Each number is 128 + 24 x the weight over its row's rms, rounded and kept within 0 to 255. Layers, rows and columns count from 0. Numbers have three digits each. The size before them is the row's rms in percent of the matrix's.

# layer 6 MLP down (transposed), 2304x576, rms 0.124, rows 1154-1260, columns 320-383
100:129126143083127116116153106135110129156112153116125102151128130155144132109135147154133102095172114112137190134120181117120100130157150144117161135138137152146167160130122127182155131115115101
094:150138107095086109093155114118097111133156150148144131088194145123126150158129181114146134115128083089120120144123117143134178144132145159127122154168125144134125103092128130140145107117102116
095:130144106129168132159134061087161112125197129102112139143120154113144124121106082122184098104152118131121140133111150141108123118112111144132151093118140125116089112119101172109141169143157152
104:151126181158087143131164091174138146126083137088145110135124128106147109151146122163156131137128122129116131105157148122104105122131135085103146122145094125158147131142096152173123121116093144
100:110112138156112121120116091126172139123143125132115115133122121113132127102139125116142151141092144108170132109080147113105155121122090135099125120191099133141078147120123169118111104150105089
104:160160119134148106116084115164130126131137122095117135115144132110140153110096131141073147113122113125093145168104163135124084104174120148101101126139142122156127152075129121120147172147098101
094:147140155137119152105135114152127113108114120154124137145130129086116117126148168109112164121144141104163133124113079121114159124110129115115111148187160092122129111157138107114158181088148143
108:159089131166145118141141108127102141123105114125114132082096089140153143096134113115121143100123123067135156149093154223098150092117121149157152126157157135131136121128116115112109127137124132
098:102129117151164162105126126086142191107146109141111123169094094119124133121142146135120108140157129156089118127131109152111161101085169122114103166153141113108129110087114119130120118165063116
101:114117134165134154142126115097120132160095138106140100129165116169122103161154138091103122103140134082124169171143127096108096113149131058090134116109135122103129117128132149133116099147096147
100:122151136139094132172083117128122126134122087122096155119116129122105122154144175148134163171130134135085074169104159150123165106121063143103141141113102102083142121112170135127123134113145134
105:137145155126146152096128141136108161110131157140118096129138137123160142177171139110150141129140142108107109130127152170140150127145138141092124143148133178163123120137147116090106139131158143
103:137069075129093142099122086117084162129113118118117116128109146115143061108139108118109128144076115104128150143092131138091131128125165105175124156115116144124138187105080118144120125138131125
099:112085147131106142157133094097120143117115116097153141145137084155150113102107141105143145096108130149080113122136173086123190158170139166131130117144147121099116122080163126145144123145129109
094:097160141089115164102114142142124139169115105140150138102160160116082104137146103160073145129145125122133155144131132130090120131092151138107145117149158147169121116149137099145070150136080120
101:109126116125137138134089120092095115120157101095165125069110099173128165079148154120131126113121112157125095093101135124141140105102105078129144133149143139144134133105142118167113123143115131
104:130211125100116132107142113123104163164151139158141160107123124139110111140142092114106139159120099139084133138127103129156128106109102106184134164129122170134138111132105102131128184095169121
105:118132140147129102127132115134128157129183114133081101113132126097157115077134082095136145097126141142142154117123126092125118122114103161143112133149104139157082124136140145150109177144089121
095:134151158148108102126098109134115141132147137128105086137106145120140112176175124112109196111123149095105123127112117146075095147113147134103155138128126126123101109171134157090108132103153112
094:141128125145135124110143112128104114131120131068125109129144119125138166120118137142125093127143110170115153092165162122090094117124146146140103088115134149138122126173098163165131127111132112
111:123138112125163150124101140134148143090131120129117116095122126089124115144140156072141094114165131150156121119110075100103117138110100117110160159130135155127159167139133157130114141131138120
107:156101170131121151128113116106146121157109110170116121129111086131123125110150140121101132145124148176136108158181147165170116130136134132125137109135138140120153131100114123136076138132110099
105:160201149135133112114117177088128158141098173113115152124125133138126104091063125141139099153130099115130127134095127079082110106087154129133158118105184108145109119133116121168153152101087158
105:081143137083156157109128134134133164155131153126124128152145095091142114077130130110130100130141138121143150122114104118151112130109167116139139141119162096106126149125104100094142131144105122
105:106147115135157097124134120158109148145133135092129143147144118144130154113133112149085114155162151119131088139130150140136151117090129147134116138175146165158133168107150126162169131098127148
104:100088110071111114121121172122116129162103097115179094188145098156167117120109119141164126166088131126191152083171109121131137134159152155152104124132104106125117125148150167163091132123104153
094:109139092131121161129152158152108187108151111110096118149094169171070119120109139170132122132107142154099152152120128123124108154165139130089109083151130133126156152143125102090146143135127095
098:125148102094077091130157111157147142092109146128112124126100149111163138107108105123095148148119142130152118141098129112145139106127137141142183090135180153146125157119116159144134147153137113
102:173124118142103173095133141143095137134111157137135103131094143116115078138115162124103123148160146146103145116119121107119114106159105085146097109113094127115124132123166109158091140120158114
101:137191087116108134121115137172085155158110133149141144127138117119128101099112128145125083144108146145098109121138129155112150114072133148114148144143099142132118165112119126115158097124155087
105:130116111116093132104113125120112165116159122146108116105168157132132164155144132134125144121146144126128079120145132138129061154127140148138132110129143192131132107128099122144141136153086175
093:106098131102145113129130099103142111088140111115146173100109080155109087108105124136137132152135126115116139098126134120102130149125096121098135126142196136118113124138134195091112107147162103
103:162112110170134114119136177131149138130099107091100107115111144184110114128132110135137117142112143161136104101111116126080112135103144122145127116112131106120086150152109107104141149145110092
106:116114100174194121129137140139154140134108142097095077138118130085145092146116123126136131149123141156160145106109131115176137169078136108120140118135120112135096123145075129146095141162123133
098:085131126102103172114146129159142131092140126137122135088105134131161125143101205120125147109181118153141155146125125164154125113107131140132156167136136150135143112158145153111152098110110118
095:168113188123149109121131123131127152101140117105108147104108136076185146113110145139167112113096103116109066122141125132121119132084129130095170120147089090155148099123116106157134155126110136
112:107101157100117124129163117127113130170165133140122172139136130108099145056159148151154153125149142086169123158122111119121133165110133138107127179107153110180146121141106091155147079089124124
099:100130140146160132126143118139141108111140118083140110102122142150116091112126156136182123082152099116144168097092074114146132123110182174118152165129181124080142152141149135107100141131116135
101:105077117161120152096168118143124113138130155122153123137163115139137100148181123131113120143126091157125107133096172172124115145137144111134123088148079103160089115071129156092100117179149172
102:148160154106107119146160145105132109124116141082094130138138133104132108119101125100139128114162117105149169146103150119149069094110105126111150122128096087118106174064135142142130119126110171
104:161093135120105159152043108132082140124139098142138132153130093134162142133127089102171071147133120126120121137121108111111120158114180142117133081115069141151111120132130131118140131150092131
102:143124120092129120094091119146057128111123157103086117151111144127114117142125136131122168138094116118110093102137143111154120144157104145126126127158147118100114121109140150164101120130086130
113:122137107125119124153146121111144132143129108115170148145134115178123123114117128128106152123145079142110129119163094122099137136088100151153115130125164125117124097118145132121143099123126127
100:152113102095140138100136159046114144143096133114151121170123052121140148155156151110175094132129144140138164138130116131144154096141129156083117153085138122127100142125127086122136141124099158
101:145117156113154116102147156118117143151159156157094136097140114136107178145155156144117162121136141130109117137132111115125127105094159156075099140121135126164156104127125166118148090121109121
103:096142145130139090114129086125137146099087123089135199135101120094098100134097151113120076118131159100128135111102135119099155111131151131104100122124100083108093130088118128146114186134111123
098:173085109114095126100130119114134115119086144078147140121123156107194131126104184134133107138069141086152115144145164158140110133102151157102148133141120134156127137143146103131110093095118134
095:140115111134130142126070102133135111157155125100107132121122152115133114119137126094125128123091114135142096198125119123147163132147150128103103093116146119122144147132101120148099143128156110
090:120098065090111165094106156133123129131102165103108125132144097120166117131154150131105141099121151115116140145145138132134143176147130149086146132163134166148169167140072152133148114181122109
107:122151122110099127097166096134115163117164129128137157163109137138117120144140160132155131111135108133141161117169113075130102105135152171099130128118158156139127139120162088150115146164124100
102:110127154102126153147127066112154158147116123102153115158118118135094143145153157154146097109148135125141116127090144129152146101132136131152070173123138122120145125124130126107143130133083119
093:124151181137109134145129118098105148128087152153148098182142152077113125140154133186129143142096109139074102147119159157137123128135118140155131119091121143133136137128113158138124139123111139
105:153138119138125134159123183126150091159143087139114135100120097149129073115127162181094106129157175123154137106141138147129137135129139110123116161155119129156142140116108121133107121129186100
100:100142122142083116078153126120132131113145119097123085103091106136157110136155102150115064147119117154115129082140159155120150124090123147092116124112137105092143099181121175109145100160148144
099:089146116139105134148092111145130122137096109158124089127116143121115106171157165102139096166138116159136117126131138166131135134094129112100127153122108156106124128129135084148104122118122165
102:097114179111154155142125157055096139121083127112144141094148135115133165139116188136115114156159158135152148154185155129142162154122112139136136125093111132146143133138150143138108118154145118
097:194157154110132132136195127177126144136126137096118131137137134139189132121109098171125130121126121124140125153117112142118128129124160130105094150142136102167145135093128125104129098134111124
100:104121144121127102144113161148113135101141110164138146097158103080137105148146136162141107127123140162132110134134121122102125151128119124164126151177095140147118150133103118148065127114133144
100:146163107104105125125118176132139123134147096114136068145130140154097117142134142122148118132113116133072114116170153112153112095092136136147177191161128141110123129131137176140120134177098065
106:153114127142175118127101151114118124095138137116139135130144142154119122168129134096162124098144109133151124147114114110115144138142135123129165125121122156180134168127068097156131138113116106
100:163122116131103149163126131136126080109111135181160115114118137121056129117093098102127093148156101114132145173126136140161088112133183067124132082133075125143136112149101130148068105134068107
097:113109110123141135107133121106115134107184140141123122089116136080118119137078123108114125103138141121134144091129117136138141138163142102126093140130090130129089094137171138115129102153130118
097:143106136150170152110126115117150118163094137108153134116126124145111130108119093115117083127142109137138162130100119090105107129123099159102150197104169103183085155139113119170146127185120076
103:134125131092128142129133130153173124151094093093124107156125142123087135106110124109147123148131169191142118133113095140132097115144190087119098088119133110183115137137187120124147107156108125
100:166134142096131123122155125154203146119102096150130117122103160150156093122101170142133119113141119175085135113139137132082109115146086128137167106087132100134152163097120115185164164132107088
100:132155142124151102097123158111090125174144125113132085133104142116104177165119127190145156105094105161096068145156143112154126115123125145134125109134139093109131146140154147166134116122144136
110:141128115143111144167086142102123109134138142160096117138121125151128128165150093124106138113152132109123115110173110151132087067157108138107109144101115158149098130162113145120206102126148098
099:119120111121131096136114130134107106112126118119146107102168188147137130133119127124155139080093130075118166116148172107187119107070096100116140166101174130127108116160135144134158143134166100
094:154136122104112179111123172129123148114144156139138118165176131114139109121143122131129084102115119109141163159143187106104077096137147106126142086117139131122091157165136119128127096154108158
097:180138141119117093122114162147096122147137123137125093149115081101164119135104145125129114129115080115159122135109110105107134133129106143142107167143125122169135187137104154117121126093146122
092:097153124090171117128143127155124133126092127123118148095126101163148110115076093106142139124099124109105166124124155115154167148126100197124166103089166137142118100178103099099157159160139129
100:117123144130141080138101107121096100103148099129159157143118142141096145141136117193122130103122108143182103147091143145149167107130127184115136137136113146159079121124106109107141116114108160
100:179103129134157112131125127139141176096159115142141075122119135161107120163166131164140171103112078099115140099125132101111091115132096099101106168123136172090105095144159089088167099137104138
089:143108149116136099121064119134158110167102108131152162103074118090117092137123122137122108141106132123146142138170160118158145147109162160126140157122160153162161139116126127111147142131164104
094:120134112118124101087141138153126111081126107125147071165166112107173132121107095133132144127108113125114093144151150140078117126095132079104130167165116129163140143146161143126086140170109129
097:160118145143116120167125173132139124126136151129130103123134122127122088131123150126142080131164133142157105154145109135096093159127097153120115141171139088129146157139140122152122111139105097
100:119162157152166130109123147181122116123118093106110119128144142131091134141122134100119148136144127117098132165089103123183111086113085135142110123140099115102099143115110143119157139146140129
102:127108093145108143119146115133179143129099117147110107081189106164109080099111133171151130134166163092124102136132114126130153100154141133120122129111086112127129130120159121129176090128154088
096:128111115137105078142108130133099113099151106122147133096097133150120088115133140161097179128145102166123093127094135111126120136099158128109138137155139133133154130122144135106116126127147143
109:128173141106121154143127151126119149142178129138139132158136138167160138116116108135147100141107110118143131131123134116171126146133131160131133157118125162123094122154087096098100106112145167
093:114161105111126117100132108108120100148153144155129115133117161131101102167096149144167121144151068113153172102144125112135143153161181168125123110121176147100112137161124140153120092121139124
103:149118106155157085125107116138125183076101088116141111174116119110102096135085166132130169109061142141108124130182113152109173118130086124150109139119118150129155093146112134108110127153120137
098:161162170136148117138172165131161080132115115114105087135115099102158083135109122154128145117070109139133103120190100166135171133147127106132142146188153161091172206144142105123059159116096135
101:140125088139173149125142108118116137101102154142146090122145149118118152111104094129101116123118133135110100155133135136130116131099150077113122101099116143145161156118132103151113164142142133
099:137119126135112113178169136122136135084132132158111092128131157129104115154121051136138111124082137143152133108160109141152145133135115151129148107130140136110103140145120126131138141137125144
097:149097092130122131145116124117127095134104133131119119093124113121124142109091145148128157071149145155150148125136123166151137140075155129074162116136119104095153145144105163110155135095138123
104:123095104166146113134102165164137133112100114160160147130108163105121158138149138141135154116088075104083126123110119080120106098121119091146075143140161123093121154116108117126150132136102126
103:132133128119115124153127100131108159134136107119120197111055153131113117181111143141121135102102138123107140097144136135117127127142131132117104143133106112110137144102168139138115164145116132
107:126131121106151173167119142171090087100136144111083130142133158094095187122170113154084121100130151095138126176102138096128137103111118126132143144081116149159145144102096111140136116160128093
102:115131152108134120153111142168124107113103082114119124130116106118160118157136130173094144099162115096156121119149093143126142110159118158086097126122184059172091152065150157113111119119126133
088:160152115108077153099131161105105131144140116092098120148141154147147145094156117089157156132147155146110140114145097159130147128121140104161161098154152164177122132123127172110109108132162137
093:100138115141166116137115165161092120133090114124108120149161107117162118089116128167097141170113118131154116130112167183119094106138131124100105117136142120092131147108072140166168124107114104
097:114074134128118110111057130130105126088116119143158173120110091145157162103145136074113064099098139081107137144130131120120041157124139185142125123108132137108149125153144107116151151099108115
107:094168113092115144133163119127109131110149137141185083122146118121117102111140143133148115156161153140126107111119137133102128090120172054170133143141137145140197111132156130080128118113139106
097:107171150088126137126119122096123165096144112148119130115113160125128124148146097135115138115098092137109164137123136093108137127160119112093120129149127178114162139117098103104149093152091142
099:120117105146151146138118121092093101143096092100164128156129119114138122180159074109139117165102127119115163091152106099142163093159083127182106128132088129112137145166117121094120172160132141
104:106136104105123084151136112135135173129107097134146106151118125102104171084106128138119123150141139158151142128093115154103138162151131087142150109141113114149147090119096176133147121103142144
101:140115129111102128114119158120117110111129089164134174121111117112101123121116116115117135102150109182147148112133132132152109095117139125123099137115136103154128122141117134100188100092112142
096:101161125126137158138094124149140134124146180116127138106128086140093123143109151149143124152108150121087154143144155149126134156151146129152145130149129118100128138124144097174095113115128183
095:102124109150156129132164094140129096135088078142138103093160146130126089109147105135146114179113131141085147114142142130108129137083089106094117190118100131141126103158163139118105114075077138
099:131132123103104162130120118117131151096111113154136121124129165155129123103142122133155098097130123117100133117138119135108121118136148109148155165123119162147104142161106094110179143138111113
097:102175136134178136166149135149084156115090081159149159135081133127091117117119089138147130111104120149143159136133147096122109096113105134136108155116147152180120166104149129109128118124142086
107:117134161130091121143117160105164162131094097071132131137171143092085102150122123118110118131105118090132124144102093120164106127152157121146074102141130119140149079100121150130150103177132096
097:150129137123110152135170138164090130056106156180092118151146148117160122178136143161141132129138136122114120137125114147157149114146169156109123155161113123154134127185094120153132150154127118
095:128096145131134132135034112124140130113162101145135157128139149086130141135139157166133162119109147123159102127157119132149092125146090116111120140128135099112111145103162121116148199119132130
101:136065173134156128133127177160147102089137140146110156085131149129147131149130096167155135149127123080130139115132101091126140138131108077120119142165121101104160116142136170120123064148151093
110:102140145114128121125081107127085096120152157151110114131146071118130092139103110084171099147140142128153123115129170112142104124134113130078114163119105171113122161096083153086134127134136151
# layer 6 MLP up, 2304x576, rms 0.13, rows 1155-1261, columns 320-383
098:099068126142124102128121082148113147162098122183130133131142126128109106106138100181147124101130093161147097151111094125144103113169137105107122100165144126162114093146114154133138112127115133
095:133159162134138169139118192142142137091141133138129145080151115123153137133125168164170147143107178114106099096133147111113153162099137146076139093127139116144125118114124143175132093118099151
107:170147119152125111136131132192096098088101109121120119087162141153095151123114126172166125193091140120154162085112157109150109179135131133125130147113128133095099134134106121134157091099122138
104:132133128158123147164104128142136105155166150116130095147141175116116117121109139106153158132132095116131124173101097132114122113115155151117118158188110120147122130112148121145151067101106096
101:112148125120113104137109131114122136114079129121111137113162150139145116140127119103111167104151142135130124100100146084149167153142141148093102105123139111153120134140109130139143137136137143
084:135096086122110089128104135145105124147120117177126103148138170106128105138131150116106145123138180145109046078113127114109112141125141119121123113129147098164167141122115147150180153116084138
108:118123129104135137123167118120161153146087115090092134104112133107146135091180143116121155103114126167109116104137093138138075123126141130168171141088138114083181078140080107174126151145107113
103:167133097097135150144119152139084104121121082121157103116099140124137132180185155095159140140117145052111127147164106083104147128135119127139163112128117126113110138111129138138148136213128152
102:104145141119058111118133098116138141172100132135130078123151133092113131122109129124158150075127133161117185150134154143105109123140134126157135183149136106145117125155097146104135091096134130
095:148113130114090091134121121156091131167121156129106110119099155112079144118175146156116109104121094123078129143091108148134135129155112147157124135123134137145144133107098134131100177098153126
108:153116153116146168145097138101131113150152149124128148206131086131127171113110123134138132112138161140142132148123113155111119138135120148161122145143087118185135138147160104101115116108103136
101:125112089125134114139151097135122159127133067103148078124127138084134122175122083155151105135115097105111097095131109104096146116170124178091138156125145106096139124136122115128137124145114110
097:137144140125192128123125133129138143133117137114158143124133103121138117140122076094143115108096110123133105163163090105104120141141150154148133171089123127091138138128120113191131116108111158
102:114113110103102120120137140127177165137108130116158174135154137152093139159146144167152151137154142096049138088112093135119119165135081101090105141151189127146119142141154090146118150097145143
107:181139126117104116113103102108142123129109073148104174105046126098116071102109174122107107150150133143125129128124163111115081133188127117102117136138101114095149129147123121115143173142145135
104:128135134127136142131146172167112157133115123116121126122093162060080106129103130115125124123140124110134107152138115088102120155126092128133118101150137168155177095123128169110113136105130124
101:125114155121130086127101133099116116128180171167141153115091135121132122133135144165100161097138145167154142148150061112116096122152137142123116168123117117130104163119108108125142134124110107
089:125110090157120169112175098079131101181127163113132162136123116153140105136120143131146127146109138145107120128149179130141125167126115103068098109148144165136124134128111119168126118141128121
097:128127128131110120125160092068121125089085125094138124109128153163114122114128142106086109140159135118127157104108154148157140119195139113169167124132119092072143145104122090157163166104123106
113:117108118075091119081120138111131118099049093150089095083125118133084119149131141122111141117138126096160119123135135171118111120154131119098107146130109136121137126142157113173145135121115064
116:093137155148120115110111123110101145124125158092126120129163151131098126134151114133120100168153097114089088115108194148141137170129108125099159078117106153085120141131140104130091093110148085
105:110128127148098142092121136096116144125096146132146115149127123124138123143106142114168131110144139124123104133118129126125109133117098108064118120103082098118158105122149107157120153117141108
108:144079089097130101159112120126138122087139120123123157116092175112164121071126123134145150142089165174124137146143118118149113141118106130128104156123097145168138139132120124135150112140083131
103:096153121147152108160150119082130102129164125129140113082164130108108136117145097146124101109131128111091123142140172084130110150116114198100142059118140122167150147115124100111123141179162086
109:123130068115121090107127188122166136101107130166103123105152175178155087122136116175111110155136132096125123100159113130167103161125138131121125086107121140133120141154113145144163098110138098
091:131122141099104126153101115107082128128145146103163077140159105141149126084144138078133102144116210155102094098103151116101091137123105128118149142105131129138152152098105100149138143161109114
096:148146136104144098138157150141123122121145137121144103131125103162102069120157155129126109075117167145115126131134106152113130150102165116087174099176130140124137156110144166113186185112133132
106:092102101086114117127082159163111125109141143197181144113157129119110118148121100110135134105106103150178127130062171145159165079127116141120101116156116125125138101151143122184132128172131139
106:122113124174160161156140114181128122138134127105071115184150173105134133106107137118079104154117153112128130118135157114119130101106148119101146120151132144147111128107151113159110172099179143
108:118095136145168144119078151133154130140168097106124116163137096158126151115167133144140110165192132109131172084145123190130157118095111163123129115131143094107121150138150093130059154094112114
092:082113136188122115132126108194155156137120114115166117144134105122149094098136108200141141111166075132151138117161133143105142123123152126111127129108144131117167092155178123129122213096123139
104:137154145147161160139079126142111137083118116126118122122111126077135135159111144111099160156165112146153154129146184090136093134150123140107124108161170122105114161108134134177131150137166165
104:078145148174112135157143125140140154097108101129150105163146132128111157123079180134092141109118135103136108114124088137121113137179117129103144143108120108151112101156139175128058142139127095
096:126112159133144111128132162119126131138090095150178110093159128111125102138155155108156101104159129105180104174173135133107133127157100131130143129180115100118134168098114091155094166114154152
096:139144108107147130147096102128122153135110123137121082149130091147137113093121141115140143088143145154111120108089135168130129130126108134160082156148127091136125125116126120132199180185088118
109:146130177088143077086132088137166145140091156112138109107117103096147119149153173152165125104108115183173075159134163180120093092146145135109099118099116121135132119126158119134125141202170109
096:139178137158184159156143121159131131127129125127178157154142131078108148148100143125161091129139083114144113096104085129093127157110095116141216100113120113106150105127187118121132135140139155
098:178127139128161073109160173085072111101150129142167161122115141144105120118098126162175093104115138085135120139158155144142109166109142113092130134123137120153131115110115152113171138109135115
102:143147142109079088143173137145139139104123154131114131115136120112150122138104138147122104111135127145179140127140154095127132120145123133126097131120126127065135160175127109156153135159127146
102:156108131116141100132118114158156186134159142064143112110113122147162156080143118192144123142115143172144160120105145107128108100078111146118146153100160121137177161137110127145139131120078157
103:069145122095090131123135119144109118152165089113115172144147114133110118121109185108133133115119129138101109149083127097137147155114144142087138151163123126117136107097135132141121101133114160
116:138162127123081190125165115138128105131130134139145145114119136133115103100169111128139087107132123125163164106086159114111105099134126117132150114099110104124159132129131143175129098108138138
103:145131096154154132152155120100122149118143142093183126056163139091153138130096098113088130127120123100105091129172118137114103102162125157108100138143137123188087145102154122148127129139128131
103:137135129150131116081148183093108156140124134117161124135076142125120060145128132133108161104186150144098134134130139151135126099092142120120078116148131176114142171117147193119140139092136168
113:110148117171150108165089134164109137126113144105112055142089106170116150163154115132129120125119147161115110141096157169107102112128134160103109145117094149136167149127104100141170098154132118
100:145124139144121147142111102150122113132105153113083126119139096150128108137122129105150109129122180149115114123129121114120157108098119125112136134132135149117150102150122127136106125130118186
082:167119137148153132140106125126139100143095102127130090109110101149123127158136169145125139119145128085142170122131136092123096148125111123102189099139114141111095150084132129140150123108130127
100:122111104138142119148121139125135118113111114103099091144141138138157136129142085166156126132124141173111157109103123109128117128091143161131111110152166116150123146128153167120176111123111138
110:127125127126123143083114091106109136121157121108141094130158112134114134141147165107120120149169127090120126106139153102132140176123115152118168110166118170160143123192104093119116154092132110
101:116109121149110141136109165154148105144104109101135110117128145143107145115102128168209125113129093155158136149123120126145151153141154126119099120148090120113174146148139107108095106092136124
095:142124121120122105131171109159132136191096090201146137108165102135134146084146111131144132131159094159122118171125138158133167150158088114170135116109127148145122173134097100139128108149156170
107:152151121142139175097155156101158112131124109119135148159135150090133082141129151139060135082139159153139136130140144145126128124100161166113133115175123099142115154099097138138113111141148127
104:125170093138129124129149070126114124097128140159114121131122151154111144118082145108118126133159129170079154096140183106144102144098122130162097129150124142107116125120077133107159106142098149
098:089154092126101142128113143163110151124159121136118101131136167112132109134131115144155133116133084140146148104117126101107123167128119068156148111148122148137153137119140153113119103057109118
100:132135174122117121133135098132132113132180179149128129126118115109167147110131155144163144181133150110130132119117124101089090157142124156108080092119172106128110118158108151104106129095096112
091:095108178144100148121105118107155130145140073127156123130124151121113118135134129148141169170102107120163114117127157117114143156125159107130101125132073148107161121109118059165142140100149089
100:090136132110133153111110084122129123118080132131160088116127124134069108118097145116097114142161093131130112163150096113087138116163103139125118145083149127113168111137140121162123135184159174
103:151131089124187115113124153124145167096186138097147120134128145124099137139133128122141160120150109135160135150106126111109114101117108146127126180130117089162119138117130131117148126104170121
105:127116153142117152134109110130125110118162108123122102124149125130107148143125124166125172123122135146118127139084130132137140139120134127128154139139160135113133119133130134118125145103148106
099:096099087150191132133110091123160129136135137128074107082122131100134083110104157121186123099117136114108119134128160086149114167135144191118142091156100132087108194075195167101118143119105144
104:143162134103140131160119121103135120149080120122154118150157132139145145147094120142107148142165115145100146112092109108161136134126157113148118120119116089137093115110133140139105104071154134
095:127119138133129138123166156112121121129100116169094126174115141136081096116140136126163131095143095148118130119151100107124155146151124157100176165136120131111110140130133126088116148142161124
107:150098158182140144157114107118138137139163093119121119138118165172099138126124103150133134114118106112136145075112149151104111135154142154119116164105117145152142113128120105111123135166117114
096:098098148100126071144100136152147129102157140106144164160130133144122120133127124140166129133122164110129129096119110131119132149128113118166104122118161145113091171147122149095121143144135115
102:160106124114126155157124154104108142076150102153181145163116123134147090121066120119121150107122143120123160151092153153138128137046146110126133150115100130107143143114107140146073169115121120
109:110160093126147166143076128125115091115129124150125144114129132156136088143131186171088142122160111127107122113115129099140108095131092110166112125109120133134117123141133126151126151153127196
104:143142131120162106182136152159112158110143102120119138115087156147114142086166106133095134064150143140119122114138106129106134171080108111092129164116154141137121151139097133132098139113137102
095:174137150090101130121098146127093139155166142134171162088155103116127130141158102113167148124108109139114147140108142111154111153129138134151098120118142098159162137152097152155098138174171138
091:131164133108141097108157134157149149119118142102110133076118134098101142126131149129109149104124149133109115123125119126115117140163114130105176103122153150155159089113109094149091131191142109
094:146123085150061105131113133072168155085141098170171074093083152140123116169116158135169142109153142143147077138136133133135095120101127126140129085123119134127167131111111084115088175120149119
097:134145135146122099135137119144146117176109141097129075138113168135099104126139127185159118128143179095159110125125144179149138144134116128105102145130129131160097169098126114124105132090164128
100:108108114148096133110131111106104101112128080117113115148153116137085151144141132122156131100094087152127113134097121106128100173093147168121155122111098131083129162137138133159114141138123130
090:161153141100132114139125119169109100131125134109166153115114130174131103126099112140096154135121110128135124114101116106108170188130121103119066175097137131148149118143143111116092131085123115
096:139097151144137141130136109134156136136110106118161116147147143108115135129124125109130157139151125118146159084103158134133150140163145117141126139127106169161086119098113148157129115126136142
092:149118117138082120102104122174114130102111104117136133109129151157089124134143165102125105074096129082140084125114137098129095108130106156087139141141135117131144140104140122111112094130135133
103:182114128113125115156114096136200129124166152135130130144131145130138089140145094105097129147131114163144166145132148145076153115153137092111133158131131142154100112138114138108101158132103134
099:133102127116099083149131113150143091096124102137148136108145184154151130110114137104093120118154091164096153086119107141125142151142163153180131173078153102105117125147086151138156104086149163
098:119129153085108132124108129127130097116139066173151103089098163088150088102102145148093150164150136121141160147113111143106142126095105126149139096155057136067146131108109105147159126104094121
109:168132140134138107142118142111100108148142162123132133143136115126145121165151122163138144112147140112088112143079128112166081133151129135105102103114129096145142134096119129117080123136139099
085:156114137159189132088093131150140143151120118130148148138105135165141155118083101075114131142162107145125104098103141129125143142127148098172094149122112171125118107111130138111142142089133108
103:183154123182107130133107118137120173127154122133114079112131158053169163136105146123123113112150137123120138110111092168096123132115146162127141148153133184127121149191122139157163154136105162
100:114092115207154145107089104088157109183083120145122107115114064173121127124141124129127162120129087139106151147108099101149135127143104136154102105115096145125156117143179125132137101120138132
096:153100101148155160093123111126120145111121129180130148097146126124131093123140130174140147084081113090118117132101108116148108123136115100138164122099148143154123129115141122132143133100156105
094:140106151105119148125156131111152120142116156109154145116151139134127100100071129179143143089098144143111149146139165124144159127134147153111079130129135076124102086155126142116127093111112115
092:137120118137156120151121133166172111126174106138101125133124115104132116125165067143109170139123171111141110138150135137133087160174075070099085139124090135132114141159104168156168129152135128
099:149062145127073130121116126130147115158104166153097117102121122115145138107155132146180128107141144148166098163135091074123103118104105130064095140122122140116138110118112129108112120123115111
100:120125106122100132131132122139152142098159147155154153124132122188155106141147136132112130123134175069108177134130150122156107149118077149119110158098163130134119121224125115150097170107124134
110:150133144165148151156125186154100133113112133107112108088086110124126146138133157164105090131059136153132107132093151135095139132169160136105142120080105129168104103105143124153120150141122123
095:119104145135163130129106130149145122127137169160118109134127154099159108125143128118143128107135171097182161117107120147136101121091132135156168152078148122125144109087137121120101155122096123
097:172153105127118094148110101106133105111129143174116125094141113147117111137148150139111111153115092136147163159076137085109121118112113140145121117131108124135155110155154158121115132092099137
098:115108125165139091157146186127089228150146134122093069144140131174143169169135104124140132143139103103147128146142122125093111126145142102143060092121163114091139143130103093144136140135141167
094:156181171179101154155141123143132138120108162095158186128157201130127146159133114128100150133117120077128121161152198092169085117139117135152158111120174152120121095091114087110126139124144136
102:130142122155119109126128108108122165138130134109134125101148148108096149123156134106141127107137151104157133172151148101132141122120130142147120197076074144129171131127141112121129154111087176
099:121153139070126154173117106129162176149131097076165120117090100078153124076168097157146115133131119137165180106159123133156138130133096114149106161159169088108102124059112108115109100114134143
098:145101087075151121130134136127098098142125161135149137124152129114137102071143105103143175149161097150145137119147121136134146138106111113126157136152125117108118099121156163126094139122129134
111:134118143138109113162119073154147094126156127127167113149120127083149172099116116149191141168143119128143146146079113080135129110136111142162126114137147147112117110142134133174124142077107148
102:147128141114129149135098159127154144075139158233114111106156101115106143119107097127104133122147127122127102102124122111104112126160123147107115127124159127130102165106119184135106119112125110
096:100122110135091109151136081178121111116174154147139156178113175109142132156104162128120157136084136097129135134078104112094169132141124161093144150134084124130147151152111115147154139155126117
103:134128129141132138112130134155111097152126124105179101123153138136129146054147131151120174113094146100140145166107140129146124116134124172097097152124102123087122141122126167129094079089093108
095:082115123105124130120129133107085132116131092129127123152121156139166123146143138111164121158131117141123110135134100119122109145161173158111096099147100136105145106103113109117097102131137114
101:110143097118091146144155069131156117130149100093153134115124112160099115106189131138125116146159143141101133112160166136105130170137099131060087087108172059147137139139120180133124153096131150
113:147124137114109148151101106157140147149133132120110170118139131121111120144122104145146109176175091132150148150151136154129092121138176132126113116124124123150108138164130134133156110144120180
094:146110124167170084113101107113105186125158166126099156138125151124100118186111080127099143114110126139141134121108083169122137153124111136125151120144103160164114141109100130118153126133090104
089:109161129155096141147112150121138135127108130127126154102147134134124154100176144129117120075118149143131152120110149158135127143115133139112089125105103154124121105128111104094095108136139134
102:123135156164138154124165141119115061108127079156143059103165158134151107130130127107095122125091145088153126147158054127136098115136093129148102118139114101143089142149123135122088116123142156
114:149124102074108122152114136181116138106116109123101140137130125120126157128057127131137127172124154164122140091138141119129122108122141156153100165166141099138080101148098117165133119121137165
095:118118162180140094117136149125140163100136111095132133090169164107129146099130114129126117140112114130112111161148136096125136141119190116102106127132127078113157134137164101151146116087127108